Each number is 128 + 24 x the weight over the matrix's rms, rounded and kept within 0 to 255. Layers, rows and columns count from 0. Numbers have three digits each.

# v: layer 7 attention value, 384x384, rms 0.196, rows 123-127, columns 96-191
# o: layer 7 attention output (transposed), 384x384, rms 0.185, rows 123-127, columns 96-191
# q: layer 7 attention query, 384x384, rms 0.196, rows 128-191, columns 96-191
# k: layer 7 attention key, 384x384, rms 0.193, rows 128-191, columns 96-191
v123:116150142138123125157157172129106143074151158067139134122173038120113130092183175126162142090114110079124130148137132154113133135126153139166200092134158127067122145132194150129195145106173134073114153064097187149182152109198153099122101105114122131122110112155136135088114092171150140102
o123:110152113151200117104176111128100149133125142084083097088112118079135134185120148111155084145189090195092121132082060101140118142075139087125105104126136129112134120173066169096152108107072119121073083121071127116136153148142092097099132109129139104129127169131157084153147159148120122109
v124:097165112080103075124132149159163116136142113107196155134136164145136126098107171036131160183123137120149087107118079126113189098097079082131132157113121138082122057142170129124091091110134117119156155217123098113103129142073162150116108121154053164110159100142157105107174120077104160153
o124:115150153102112080162124153150132123115097163124145134094163094131156119089160108061093108176106149155122098151134112115135141115076114129104136155130113092153110157115129160107117119142128104093097176095117144111139095154100090109112105099074169065135169136127116143077126173151180080094
v125:101175158128132111135094125181084111092152116103172079188107166146117175183137131124174078100097107101150137099087143100147144108160113072096136147163093138104091132157144131145119133133176062109155111151103120137107113065159125110160186165153147190138156090121120113138136065137150130099
o125:127113126129119139060138104111162175144128142104101072159137111124138155088146145105152162122079160146125097112139147144093154172162158111137136141129114123077189141094126115068072159183128150119144119091132110129162137146093100184132138117121132145190114136142142127140117147102137127163
v126:116144126125150078131100143072099108192145141121134142138081131125162157129122055104150136104107157100115090200104109131110168118115132128182137174184085143118151128224107151144078159138085104131133184156137137093128142115100131094178138121087158163090178120151096088152069139078132178088
o126:167063135138138127157140117202193107105131162132120074120103147187070105108129086141112120137185134107144077112105032119165190154128141165112121146157139145120152139064095101155119159097082114159106128054102144152122095096133140087084141156158125130127172118163127146088174053124108132149
v127:070157184168136168173169092190180130159106114104098073148100140143100139104093132130161135135141166100069166058147092099120119138139127163121084136084165192127185117124086140115104120068103162194159086144102120163124072152087188135116081135201149181151121110140111174138142074126113124087
o127:115106169126083124115112148161157135092122164109113136139104095151116099109150076095146140176159144169135109189130152100107120078132113085136119098081157142118174132176137148097130107132145104075124153123119095111136107146133064161124177110114175120079137146164115233124169129088110127069
q128:105166161134116118172095124096120128141117109137126090136165124126138110152161118149145113128110114139121118164122123144096121138112109116133147149117160151148158133123152128124099150124170130129124144160137107141136172108146144159160112129124143068118128113097097126161094183146170109149
k128:154124124102125133133151097124151119167122117145135133146117141093109138115130133161102127138144096123139137123120144099136121116168153141138113119135133133121120156107156116157107121141144113129160148141133105111123100089129127105126133125140142165145107132148124134128156110106140093123
q129:050114087120140120142092129125138116078115079093127156155134150120139128125120136105126129131101143123156073118100103117120128119140090150121144089149118098105147133115104164122123105137189096112142127105112111142139131079165049123131166128151140127171124111095121119139158082094121099071
k129:154170128118121136112143117139163147132147126137146116138136149103142118130138124100186090075129096098110156092136101122151136143098156121103105119135136172123142130161120157102142165115158120133113126145141155140137125138109111144102124117102141088102163156109121107071157135119126094136
q130:140116141140089121086075137144133133142110139127089118099126106113130098184072092179163108175146169124114155167146082112164114181119125109109043129172111168155130146130129139159089103102130136081117165156087146166091119155102171124134127095146126148128100150138134158102151129192099130166
k130:155149103171108142152100101121139156082134094089127118145071078155190154128095083145117154095139150122137122151131187138107147112101132097143083147094109110175134089086099141127121135150114103121112116129078133150112163138127137091131104122180106091115105111123104137161091106171106160113
q131:117131137139121107086132145176124129094126113101106152149186190140104130072178133108102140096086103105128089106138132157131158120061143167183097079121134097107160121117099054099201154128133118164179093105185125069160143090128123124133064143105129094126122128142126161155119092055144079086
k131:124128138119109167136117128149157128105146127073160142112140144151146100132099157134113108133116128142091153123080135127095147167159121132137092131082097116125120084173140132107117117185104084137113141146131149139149107132119138118110151112089112120085100129109143134120169140123157124146
q132:149158177156099089094108193139158142124122154149143154143164186091134187174136091126098124094115121123127143120116095116107161124173154128140125141099158101114121123147138130133168086088088138103128129120155100100152145141142144097110125097081135120148123116100163174133141133150147127098
k132:124143114103144125088107127175153144113132101152123134170103108093153100126105142144141149082074109103138128138137154088142158110144160138148089143093102099148144150152147152077088158141117141102169089093092090105105167130095131122139141138153140083142104094140116106110120125146132117144
q133:139125122181133114125106155114073122120115106136165091071134108105139104139119127143123097121121114095149107134139146144137150135053124147170108118113146095165112103132167125077179156123164123149118125129122133150133119130133153094064099122098096096121094108127160160123103139132120115094
k133:163150109164101165154113115138138080126153132148166170116127062119129178128136192120113152143108135122142098140107121115125079131141132125134170093126140119156141115119156093142098100146206172086142111127152161165093136088083143113187126096162095139109126181113116110114166128100112125157
q134:105145117150121152151132113137139165125152121155148115096135096100116160155141100162128139125124182090136161159136124140176156130129118100071117152115124159111119167161123117119123129143115152124156148087169142132116145093130142155101101131081166073121095137079143131125123128129121138120
k134:127134165130210150086118136130147127181136101141123063146077132100127142140152088103097138097128148079115143185099130117128120129155117138112128103079152096108146081084109136144120100155107089130120133212069162101118149077108171131124162151094144136146127131142119149132135146120094166134
q135:107192128104152110118131097205102157118131126172110110086144128101148193128121170116140076100095150111137144082149107151089117074170121129121127140131110138151133137108144142127139103101082126091136151109150120109101119128172141137106121119095088089125136128115132075103085145136126127107
k135:109137150076139123113104109111095123046099143138115113157115132152142111152093122140101132111116119109161148091169176155122087106106148116072136111130118152138172091094145192150148128141128117101117149082095117104118193131154075138116164097143127156155132118129088141119180083110100108138
q136:125167104127137111161119107138147111146141100142082194093122124141128156152103159105089122076123105121184103095134135119138137135098097162091118180133128130107132138123135149126122120116125116134135173124132101129152122109120154131096130111123118141161160109119108100163091093092154188138
k136:111132164136149148098143144105141117147134164087127132167121138115102101145114149122151139182105152122145137176155125119112126151115157117141122104112119101174129142174145139121157129140136118097142121122138119158119144150159136141121167120154143157128140130151132094120161103174105128138
q137:121119110125117068139107155119126104127100188175091130099124099126141131155107153150128135103150142107149125146151100096168127100137171129109157118108062154147111134122144145143161139124118126125116158111144145152102145144110101140144119120117130137103134134157149090136144117158100128194
k137:126113131102127145112122114127095129112132155137134122115126161141103112096120099097119137111125079133090078104090127143115134113153101143113093114139154132135142127125102155104133106148151125112148090160121155093143098122116144125117104116119140125174135186126131121133146161141145112089
q138:155089118132158174112184087165138121104127132130129142154093104109139142101169123141117124124107162120140106135123162152134107140064091140154133143126137105124104080142121120130168163109133144089129150147125131133135122132094134095087088116098149156187097148150133145149096176080124115160
k138:132134118073106095125154175151091125167156101145127118138124103141100083142104107085117128162102159154137162115136118162144144091127135113112140146106133130181138147160111115101157118143178138165113178125149144166134094095145108148195100126110112104139112079103137110130119147128146092126
q139:131116123149138109145082103131138144107083161122106144105118160163154151095154173094153113110114152169137130130133134106110140131192097189110157145122103174128156081138127150167158129119116146109156128138110109142142150092180119126140151116167094143081158137127138062102128128069103128136
k139:168116152132141185162143184126104154166111109140114116090054172159129125153123142137137125113118114147136101119151176072142125117117142125152116141121139126170118137108116124106119139155128075105127098130095130121112154162147157125146149120105124123131142132166120080174129117156126211110
q140:101121130121139134128119136130154097143153168116175139181114141094168085168109133143094112123154142109106099161150133106099120138160169168140108172116126142151124157130154146153131098106109134127091138166157118122115117100133116105147111116157165158099152146142120156110109092130137134124
k140:131083122135102147096105136131119164117131169112163120158131173091135100140129139133127141096130092138124162145121134102133124139115139141176144130081144146142111155166166127114181155079068058121089134152082118118104138142123156113064189162125117122120111129110120130128155069125125138160
q141:153146102161145123092164143174123103205144130105139115139194136141110090186074157150139124107124156139120149117134124140084105153151141102122104125136085133121112109126159112144152138127132143065132141116177153139201089128165113135136112141105093180122118131063124158150094124155168171112
k141:156147141125146143151115149108134120133135135112121124132084100123137110126121150114136169102096158108159113076126130093176115156142118163081150107101120111117150107146132122154101158089122118130135118111179096145151145155119152094066128089154145093137103119119160094132165118134121159119
q142:146131111100133054143116116136147081109119145162114134194121121143136138111156122140133117093106082134151109118127116103076166090150152159104140082101092117104119131117163135131157120146151136106124096102124156159168125079145094091131130139149113171111151124153164112097144138122151117086
k142:156132130117098110120150146102173098166144134101079103142119142134142106156103120114100134160121110093084102077133161123150104111036137151156107143138130109098119147146121112105192186109125131104114114133108112170129141140125171091092124116147130159140140146090163070118140161063113099151
q143:169180155108169135142153130150133132162104110168081094110089073174121085121144072128189125139127131105120138103159149086134110143111147115152132142182147142097102166119114133176174101113096135138100118099150120140131139130122152134097124134092156100133108139145132129162130129154140126156
k143:120171150120125089137053171067144150124161074143154103124143113080130091130052147144154121123169131146141143163074122099146079164163122148105129145122104138081115143130153110129111111125138154101121122127088122163130086097147071101068078158111183121097143095083102118129149119125118088158
q144:140108126133113126128109149121123142104135096142158115085088137112154161149180063165126126092133157125169136117100106114105142153181096097137071111095151139100126105109125100137087111081117119129163153075113104135115189111082122129130128170146133093182127080087146138117127122144130116146
k144:127120130112130126100157139075109109129169167087154163105117130108112067183126125144078138134117137184176171115161194138098164145158142124143160122105111164132106175144122106122134142116108116125092141123159125097143100109185118098131073111110098096137137114145119139140138126096151176110
q145:116112127121099109156113104101117092172079103135072143149132105149148122096160184141111139153112131143132108132137111146128090099121164112120095139166099144126128141125150086132191188147067094083161135116139088131149119138091104162076142128158146101087140114115087091135137192197125139148
k145:174163151164117117081113108158153110077151109156063151142131157146144107115099124130119137145118206109140115143125151143168158148133122135170079101143160087147102133131092122116077103115081148123088165130161131135159116128118107135090111166105156126156146073124117132129149204086149167088
q146:175078155126095126138122148122127159151160115119131175110129096100089117138121154076180131129122106138099088143131172117112178143178135109125124116147134141165087114083137087104140171135125138136083153114133152176142115145090182125120127100124128194131162092127098171185113118180120096160
k146:135143118111158104111134113148136139087104086105164133152185161153159117118095138144121137103100112113121099150123099133084099103120112137108111124135147089087117175134075172112107136102108087147180144154085103115150131142121144160122109105145127139147115172131150102173126108096131130141
q147:078119132135130127138102130159138113168110135097165109094131112163194129182135120154148132105112130096104104105093116094140156117145149111127166134128107137136092103100128129118109115114152100079148090152090085091077125113107135119155123121147127104155169126047117121119128137151136142145
k147:132120141114146121191164133145152105147176126107116125142087142101108096142125100136141094116129104112108095159170136141113085143120128149120152139096140154133135128103135105140105140097124127114146139148064133124181152170130161090157174123133135122109098125177128127134132083100116142117
q148:132129134153115138120119126115094154165104175083112138082095166125106116111151146101133123148141111149089113121108118154097167121181116085123148112133136144131167107149096147133111166122116186155117125104127152167131116149138085143104154124100085187086176094112170099082121097110136122155
k148:096088083135140143111140144144129126095165140156111137110092144134144215086100101115137145124130102118138130125149147113106152126169124140116105153174125111109125130105130148139120094102148115124146059123120163117126147194129124117150135123118178125106123121130147119078148190166125139113
q149:126122048085115108168113063134106124103157114143124104154116131174143105125155064097146083132174090148133108112102112169116146153141164102083121088163121141078141121120122143112199088142099113106175051113162079137129175120076083160138094113126110148177137151067124127146134143113137109127
k149:074131108088129120150133126104120118116143110122128134115118120147110107145143109111155133120137108096138160132134185095122117113142153098126118131099065131094062141090119135121140178127156093113162134183133123151101124079097117099159178122094109074096142102107106149120153164109174125149
q150:164150130150109135077096134147132131111129115118110130136100100152125091135160121120208153107147111127162106100110085144186101148145118135131135149128161061131109104084098125188110078164089085152130137194180111114111145142111107144107146130177158143103123172150143162141106139146081165156
k150:112135088109135100161127117118098131085147064158158152163156121059127114116141113111127117074146143160152141108127142169135143090114144130166095139157104061119126087130135133163092111110126141173151172131119109109123135152083167101100161128127118109144180109086154099112131130143145128083
q151:136140090124127145117155172121122142103095158098145118107143118121164130081149135120100125115121076129125154135106152135098093143164118168142169114091132136119132134081173131158103131140119153099141146175110090137154116103139126113164130111188120110123148125138157103160130156119115125078
k151:098106114142116139118156101088133141116100147140068143144131124156146157155141094094125128115114105100112111153095131128134083106107120119156136074109102154155178137082099126159088149154153154146178149139101137125181117138113162139105191131132168122132128141127133096135125116101125113067
q152:129153135117156140137130140124119125100145111127122148136126123115146077133101148123136123143133138149104129130158119132130102141158128143116110130127110129121142143119081100138055110188137125134137101179116150094085159103118100110155150127133128186122104124147136171150140142122097061108
k152:179100131107131143094142122124138131151107084146116136140108118137139151124133147135125146097132139143152121148173151138127151108122107118101142121159163140142093162089127103051116155128152130144153143148122093130131128128121148158157126161125103133119175141156166130130123158091137146140
q153:109121135102136101175133147080118103073095115103164145143150167167102065156144144130117108119134164092154140106113095109119095113136119124131114098125156124071109057142103125102113136144165111135108102113166141111091110144133129107133117132109126144139111093126095140129098133124146107129
k153:155158169174102124140115100154126116174104125183115099150133078122092150141126098198108152133144145122129139115079122142095125090137123130185094148125100159122149124120099120129133098136110148171128150083155113098155145131166114123120094104120114149097089124095131135139135151130152119133
q154:136113106140099110188136153174093175116124068133118115100133164131099149164092164121131162134193099126120144116177101097144147099132128096138124107130139140160122162130129160118143149097132147189133098113137141121143153140125129139134142150114140110131150151125136153103125081112163078175
k154:109127097151157135129132081140131141164161118098095077130114096116151144170102149171161096140140123155143140151129118092060140139113089103115069129142122135121112133132113108094130117083101078116159124113102126161069123138058137108176122151135161151081125086136144077100103083152102181142
q155:125162123169134135119137099153144140115086162134118137168152121135153162108137130122094142120105100148156153133110154093125135124082131117126155132116116119138118097149145132113143138117127104125145113122119137110119129093117115092134153142160115133142125139098133135114120138131118138131
k155:102124128148137146130097123111102114147135141145146135091155162113149133095124124119119145110115155090185107131111119123149110153101124162086101139112147138141128116136125098140133071101126152124108158128098083125137128104127150157107154164121114095112122126104135133158132103179149147132
q156:104123152138153189119128110174115161134092106100115131131145093126081176143135094164158144140154137173107130104173116139108150121091138145137110152129107124143102115125152177102136061151115108111150102078136127099110097076123164102136093087139145137115118116160150158150155133187131137142
k156:126090154146124136106148126103088077086103071112133148172099124182137197125138148097171158100176146177173146106101150118196133124102195153110115100173182147108119106113146182165135181153133139141082125157113097102168126137114125116139156162163164133118074105059096124163159153172087136138
q157:146163108138148150114100130147119151085137119127099131098164159104153121163143100118134119144100091105133082159108130129101074102143104168167101118193181089139149099136124125175117119172128142125142120119133133129134158163128137094164073084123136115109165118095101167123096118198079111153
k157:089077106173099113176146095110158138152140129147167133139110104125123164114144155087097145116163097102155138080130122119057160104110142089115159122158121110114098126136127103136108138171128113118090141151112135082114115126143077122117137148109152143153130095185144104123121109140134158125
q158:118147172152137155124139170095136134154122151123078137126117152139176187133149138177152139162188128111141132149114184127133154161166146119106079126187108146148164101163174143130081106119116154138111130160109130150163131133129101135149125142152179104107138087070157136140150133117109109125
k158:121096129129118097111127125114082083156167164125143147137139189134103101116111120152127150132132144102164154102141151131122080138138168121123132119140092104142097137100125131127102113078161101136077123164095112148105116129135071126166102130139122118134097161160116110150149145143060103140
q159:123115099115147139086087093109144144107098113138111146138130125141129169147086142113122137105105106102138096114079076098133098096153092149132126133128106154124136079153126113121142148121144109098154165184163130140120160097091123132131128112128130126150166117143153110128115114089160134162
k159:117101138137163118150137162151135106107129099155148200087137092186164133097101107094142092065138133111121119127141137118090160160131122142096172135159128171142095147130158105168124144118135108128137103109136098103099091117136180134116156111151095124142138124156085119102114164138130118133
q160:094126093131119168124141141132135145131084097147099109125132128078105125123184126153090116119107143142103156124158133103122133190113113116120146155110088125108131093118160122132131121170100135116131124113086138130165148146107158126135089089141152147144119157109125144113093150114115121125
k160:139090093097122131110144157105139125159144148147133151112140109165141162115141094104091147133135125098121110104122081123115143078118075105105134099149151153160121141130151184099122137177074117138156117144149150085122093148104157121163093130133172107123112158106128118143173110109148159107
q161:104126142161115138132109094167113105162119140123104108121145130148093123143093136137112089132147127099117131105153127147122129130107154161141103101100129131123085151117141151099102077109112123165123148188143147137131131171122156102087154149113150135112127158152141141112158115109112134157
k161:148160098125128125109130159150113139097128142113139071129120137113134149100097129140120108138125170143119132111173113130127125134120088101121177150111125102118082163125096113137148118144110068153171134158149135108128105095171091124127144109129137066076125178105148154126093158105129128127
q162:136124141116117078188117124126177108110133122185096173116094103106133113106092132092101113156142151129120141104106159120123155107096147132112131106158101164128108107132172123131118117119093183140080204145123126112120143138135079135095116177147134147115110137111119107104116049136092120118
k162:149171087114121095117150144140098148114156167116139124142157176129100146127136137196137155144134167152103164182098167097129132164098142113136152084107100131158149135155070141124151167150148131089149112147148085126108149174104118175105103074098113152151131107121108130139172153153145109127
q163:159110102148089142137147091138128131217173099136130149107151148155101071106151102067117147147155141128158164156104145124159154127108155078153110127124097156117134115150098167118137140147157126141124078132142102082148146133147150169141070144133147123140101099146128086127143095092154135133
k163:092095162180152113118129157148105128097169069130143163104137121129111128130083129112097066080132118165112119159126124148165129116101153157078095157146132187125116137122108132172169146116119108138164133163140184091130170141106159126160089145104120122119103135098137128133099121103158178140
q164:112164130107134120120128112151113129138092193155130086124184140107172098147148153126170173117109108164164092131133137146130117155078104152168125102121173075132120095150122127100122130083113126108142145161107114135150129084126141156098164111131143164097136149104109114127128095136132178172
k164:157121148111133126080105121131130128131101122064177113100100149120104134111139124121163158105201127130121158129130112133113136176115149119114148114158115167180125064121116131180139147109179102130105109108118104111152130137185098115101136143113142152097120109156107140128124112054155140117
q165:172120121115142134113146102137115147117108134146163112146152156134157173062169151124148130146129147119141090105159127121127121097098137163131176108135125117129160143166102109111150130158127146125068136155161148098159100116158115103121133137089083140114095116096130103100121155056127153126
k165:155127124119113165114148134087119122119160154178116102117149122181065138099135108155065126144167116172138102128122138119152128107152102090092130133167087105155126127138144177163142166120120127127157128080120104143121144162118136157114145100142139177123107076114127165147119183117104130160
q166:084094144150183135154115086121132105148090165147151063122133123191155109133172092150136154096156072142134144136144128147135087171175131129164139128092181111115145162135093076113091122117159145101120118143167135154115110116142151084144138171132121164092137124134141121111166142108124169122
k166:128151133114124131117125154107142072167103174143133122125069130164061131114120124118121098122158124130124160106153087071150131101153101127133100090125131136159173070103121131122036136106116117185168140087074120124108152150170125158085162110143153095107169096113135127132181152116133142092
q167:136143128110114133111132102120162085103088127109120128133172145092150121105157129147148084109065138099114049124180131141112163150122126144135113109095087177101131156126169145127127104077124111150164111144138105116132129094061094120077172115140143180070149116161128156099071094082100164124
k167:140207079114143106144179124091129099140074164159114080143126124119184132129148154120136113092153119112103125101122143157110113118124161145131120143099155133146123095150108142107085203130179144100054134102150128142124112106127104085099072152097078125116148100087165128103136091128133117094
q168:164105167102079178075142120165122137139101050108108133184158097132136118146171088120111111150126125114145159145137127105147127132155123107122102100141157102115109085113120180143126117145111120158144131145089153120117129139143122116124163124108167126110139132133073139161193133088137118102
k168:179184122128126136081124162091129140111100127183121119112127115122126118162095119141136165139121138108129129130087109146113085162133144131156112128092163145127087149123081145132109161144129115143155132158131182096175111190111135160122107119177132132114162112172141111079128098158136169103
q169:119134131186122100121143124152096146132122147141154151183122126131100165084102120153113142115133141136126161134097133119125146103119164159116067144114145158098128169123133124122168115102113112127108084156119091115151088074107163086111129095139119161156137127169155133187104117149103117134
k169:126157136101075141133125143117124115172138142074096145095136201154124128072113196114169086148148147094134115156122116068162138113165121153113126122129128176124146159120103093152103156140132111148117100112150131179127102168180141120138205142092097135121132119130154104069104093089148134194
q170:124152175117140121115156136142132111154143099154120079104106183137126126084075166121109105106137101148125140183104108134129120139132147107109130138116146179158108099160155109100097144129160136149140135108169137166138152150153132119126174132138114134084107146063151138145139145093119104138
k170:161105126130105129103124122110148136181174158162142082149120094107166077176126153153118159115137153111102130085147135123094141134118139143131108131195138126120145099115094117096067119141146130156161120121088141121108127154114119125100172111123098098120166154140103135147073148109073106094
q171:124112141141123154182088166144134133146120186141107134085128158113142157153103107131143170090070126102109099107146115122122172134091113072121122143115120106148084096122104113129128167123127139083121142119108120135116117101153093156134132146081149134146163131100158136120133103144125148105
k171:112153171126123118093126110136155097129148131126083142151118125116123075170147087119190137121127156118158098137127114163104095106191105108170139104145124161157097164136156093184092096092137180137114112125130138159142147150110142073162122154138123121157109137139122153152136136118134128103
q172:114134141119137149096111143112134141122125129104091107088135126138087160135163183179097147129160134106124157071226118114149158082130099082158110118137154153141153142124130084170135137110150134150130115072154151154158093124125108137138130112121090118150159123102114153119127101183147075125
k172:114102143123143085112147136143194149129099120140167063097137114145120157149104110117169115156109131096092158093117130131121101125116138160100150103170126057052094151136115114114114143086170114133142099098137115113120099114085116153117131117123147129113098138111147080140144134168125105122
q173:139132093124147128094146162145137104068103169150105130122098161149099129137117121112105149209069114087151108140141111148152125098091061158144123134117124125192117145142112124109114175182125118132118165153131120134135134117178142121117132184134123135122151151086148150107103153139121137109
k173:105117126178143145152115152126093145118156138102142132164126142119153114091163135086071159173146102110131146146152129194087112120121152089122160117160127104117143130130112090127112122106114138122114104115136122118109149129133126128128067128174060138160161116116129122157109146124127154111
q174:122141134141132118145108070111098176123145079142095123130125119084087087066142152148185147174111084114177175097123146112147123095122120125096130123146121122131134143114146146108096124086133138088143108166149138138153119121148090126183142086114121183111174112137141115161108092095131126121
k174:105161178146117139088145115122109131132120169141093123087160102131146125079161153165097146173162154155077120122150113164143082060126124112140169079139131132117138130146087153111102128127160128091128079106125127146111116160117135145141099097125130115150096095156119141115082166126169148147
q175:129131111150092099098165127118167134148128095109108112098117106133125108158152143177121152087111121115165129111147135129104075086116147140100146103160113156123152147098114137128137135134128115166191079159124128141121179111100134124091112129158140094140123117125110093158155135127120158112
k175:169090120151098109138067134146129129121127124115144124137146139136145135147084157131125116123152178107124165106147115166152116127159118144130110136099123131144150121091122082088141136100143097158087128146130107136158122123109057140081048115094103134144156119095119165100153115175123105118
q176:123166166118127120090132112130129169056124139135120107144131123145087141156118149148114134135090091148185119122128105127122131083113124126128101128139126142134133152065141095130115126115155166118087129112116116121118177151087134123155086097093131149116162136148102135130100101102129138155
k176:095171117095128135097148110123125113153124159122108095154142134148177113144093139104140139126085136178102080076119115139126090133094120142100114147150163094145140157094153141097114123123077127109122108123127147199101148143111152145188121124097135141078115095135140126131112123161137145135
q177:151134095128153184118114121123140123113113160132103112118055150124116103144117163122100108156133110138109096142139131127118143127176147150098112131129088154094122108154122118122082154149119096154133126099142131136123144125130132086100108159138120134132155125153143164109132120130116105135
k177:119112127125117132131144123116141083179101175129154106139097151113149124165104099168078093130156179150167139087101081133122152151130166135114164113136139138148121139184101133123142145140100168172136123093120191191143110161130093144151147152162145104069141153091164128166109124163115151086
q178:170137138154096144132098138174138084201087141162153161099111163158153118124149086186103102150105116141123131127121129144120148110121168123123177084177127096153113134117103127097144110116152118118115124138148135116150096124145145137159133128156125095142078143125111156179117157150160152162
k178:117126120119124100077152141091144160132164127135133115112118119108112100128084171125136135170098088133133167140128129128111094146118164118153116149093087098141123154130125136142129128175139109117142109135153116139151140091103189149111133130161178111111162123118149139120142126141110118153
q179:169101133116145118119087145105126130136126161104177138131150113132101103156118142105130118123126135134113155129140079167163085149122125118127124162144111119084128135135148130112118181105090115125149152066114099149108113117183130138129102154095138147115105106176127089166100109165114066105
k179:157139151165147137132106145126176124143090139092145125107133140094149132169130125139121129080096131118104167127119088122096177151170182110103129124090137102103116134133096080098111163154129127137155159178115147130122159142138135127127116152121149127157112112162161109090164162146140115167
q180:130113134136123126134089158132110114131130139133111106161158154158124136134121175150151155113104143087102128149117146143093111129166132082157145102142104149130160148103097166114144089101148149090102153070138096161115136101239141103119140095147084163137158148141133112087087102103165130102
k180:080118125146152147137160152158188177150123131135150169084137117120111109130163128154110119097161096096157117119135069138105120128129144080149129115130093166093104142121139169118118174108176135142101127110104150195112173173120121079078097156142157172124115150081147137102139140122140101102
q181:150147140142161102130166137133139113124150100126134183083122130092158109150117153115145128163136146127141184108105137110117170140087120115117152088131122116124158157131112201087128149110151105126083134118119104141194090143129138103117102128147102101141112146115133112140112137134159067178
k181:124114149156138117153125142153189091131170188108129165156143111112097127123122142066184181096076102132126144112125162129122135105148101090094156162154104125123141130126137205046146113097141087123121165093113151142079133149116083147126082183128133125115132135135072124157151103100124128173
q182:140126126164110103138138135133065153110082096149144135127108131112168114127117102119109109091134100103185158115113101125132165132116144152118109164129121143134121136162091127158108124141165137120152133118056122151115121142131115149172142129120133124106144103108145155169149102171120097141
k182:097123135117085146171089103126090116102152151143107139131107160112156165143119125160188138141159137114128136156118116115163143170151139137157115147203139118102076190116159152106100087105152143142144109162148105177152169141132111187103153149138121094158112156145110133144114072097138129082
q183:090103140115187126119102148189123106089069103133137111145140141149111112159138141124139106128143123159119155132123172113140111157099096145107125202081145146104116130160149125165115098150162116122127127115104151103119151132126162139172131109150177116067112127126099110138128115189126136130
k183:106166132085129164108139116131096111122154126123084146148152139139122115155152139129150145112136093157122143149110072160163138120115119176129115137136134121155131183097165122089133111120140105150145177168160110112125124144162174124118127088135148162143116167126049096129150155137097112123
q184:099066158113128159139159120114118120167069142153131151138114110083106084092167120155129109148186134138121159144166129163112118139160166138153091071092120141148102101112149108173143108121099152061144118142107128079163144097161144154151166105125113132142103120165134123144102120146131166117
k184:139121145103111150148135105113113122158147133154105153166161129139147143138114061165148121124128125154090160088122133118127135089129144147144125113120126109110121141152138127152102135121118113158159086139127092135115109142147190129074086135171112105155132162114113122154130087078118163108
q185:158144141164140093120112154111166113111121167133112147078116116081132124164131112080128125112155161108116103119143174117202112126134114168154111139144119117154108148130131143097156149160128132124137097120129145113139137139141125102058089087114112156101143149121144113129209138093124124116
k185:156140117148125118123111152127124086121128125128071126138141115158168125120083114108137129075083128129140117139118128127144105090137112115130141090114131110152099165097077146092154133086092146128113130143113123142118147141102136130137100129137122170113099139130105095116130096151124125161
q186:133132162093088141132123103098166130148137098107139159142097133122132149124141132127112115085126106159151111173152133148154125116094142133090141152141091139073151153101090122153105136122166087134112150128155119116109138097143095118133162134101140127134089144148150136097129120090129157091
k186:153099115113072175138151155134100133156115138134122143111119136121118140150133077136132119087111180117138181131105135137141068116145109132147140121113132148115145160142148132092152143105189123170132153105131100098157097121089154109125127165100122134122131133091120157138130115178107100151
q187:102124117164143142154110099142137139098126141121118128144117117110140136138147121116126161120124100083116085123149143123155120110143153149093166128138094095149127158161143152145119101163108115140159130111077138126136077137124119134175126178094092121102164133136112137155093144139162173124
k187:134138127152097132125149093099168131094129108136131141148135137163106130161164121114116145136147114105141135098122146157179151116121123124134143111112164128137128137113164140136130104116079095097111134122155123110125111142144105122169119147114098136089106091142081129108142105080139131106
q188:108152142134168122146117117132129100065118144152106136160154124170143149119148130118122140134101151203150125142132151092127141110126113136070134135138113078156161093117145070146129129158095099133119078117172149131158108082117131123101121159148119120146086096109141176104113079159082127136
k188:142135121168166127176157115133090168065144150162119139134162134112101106079117140138113161166142098133138128141160121124136168101149140135128140108136120152157142127132136108156119136098190127094120136135128137129125111111141144130099170096142132136077089111112143136159112157133128108154
q189:103121166144101147092093126114152145101101150134134120120132141086139140124121169157123121162134102077142140123150113106116134121121182075120130080164179130136119126116112119129105132146107117115169214154117124147134127126149107155121147124173121120154130120156093165143134136126145118097
k189:143103088116112109119147091150085137140135075108168111147093137129152130177159105131114102117128130068136134121142160131141154120149122141085134129136106104133146149124112097185115087195107125127128141080138130114122112132086135166073161146122139148141132152140123142177130143110110117131
q190:121129122123099101139102107147124124092103130117062177108139166151117147195121129174136152118137136136139162122131115120155133125103121166129135126160101122101122131125106125157113143130105149172101168142154142148091129107068127157112147106110151127167184130106107142119130122126129115120
k190:149140084162091090103128107141098095126165128119127150196148115061142147114089138125150096113113133106103166162171136122111101163136107090140171086119113147139133115166137129124142122113175178139137115141150121113098128132158083101118133101120148113118130148183121156117166111118175141133
q191:134073132109111140136129166146143109104127116142079108145113128110137134113166157142148120105121133154090080132122090095106070125152118127117133118158090111125149176182123129097150108108125112088163107138141094132154190125137172118141108128178165161118143123131082133075117161176085132181
k191:119099126162094095105136102122099117108081120159122119097158145117174123106150165136154137134170172142159129132176114141081137136082123114061171113133112128134094170097141154159079151134143102160133124126157138117146106130130116095095113114139099173190128109156147115152146080134138147143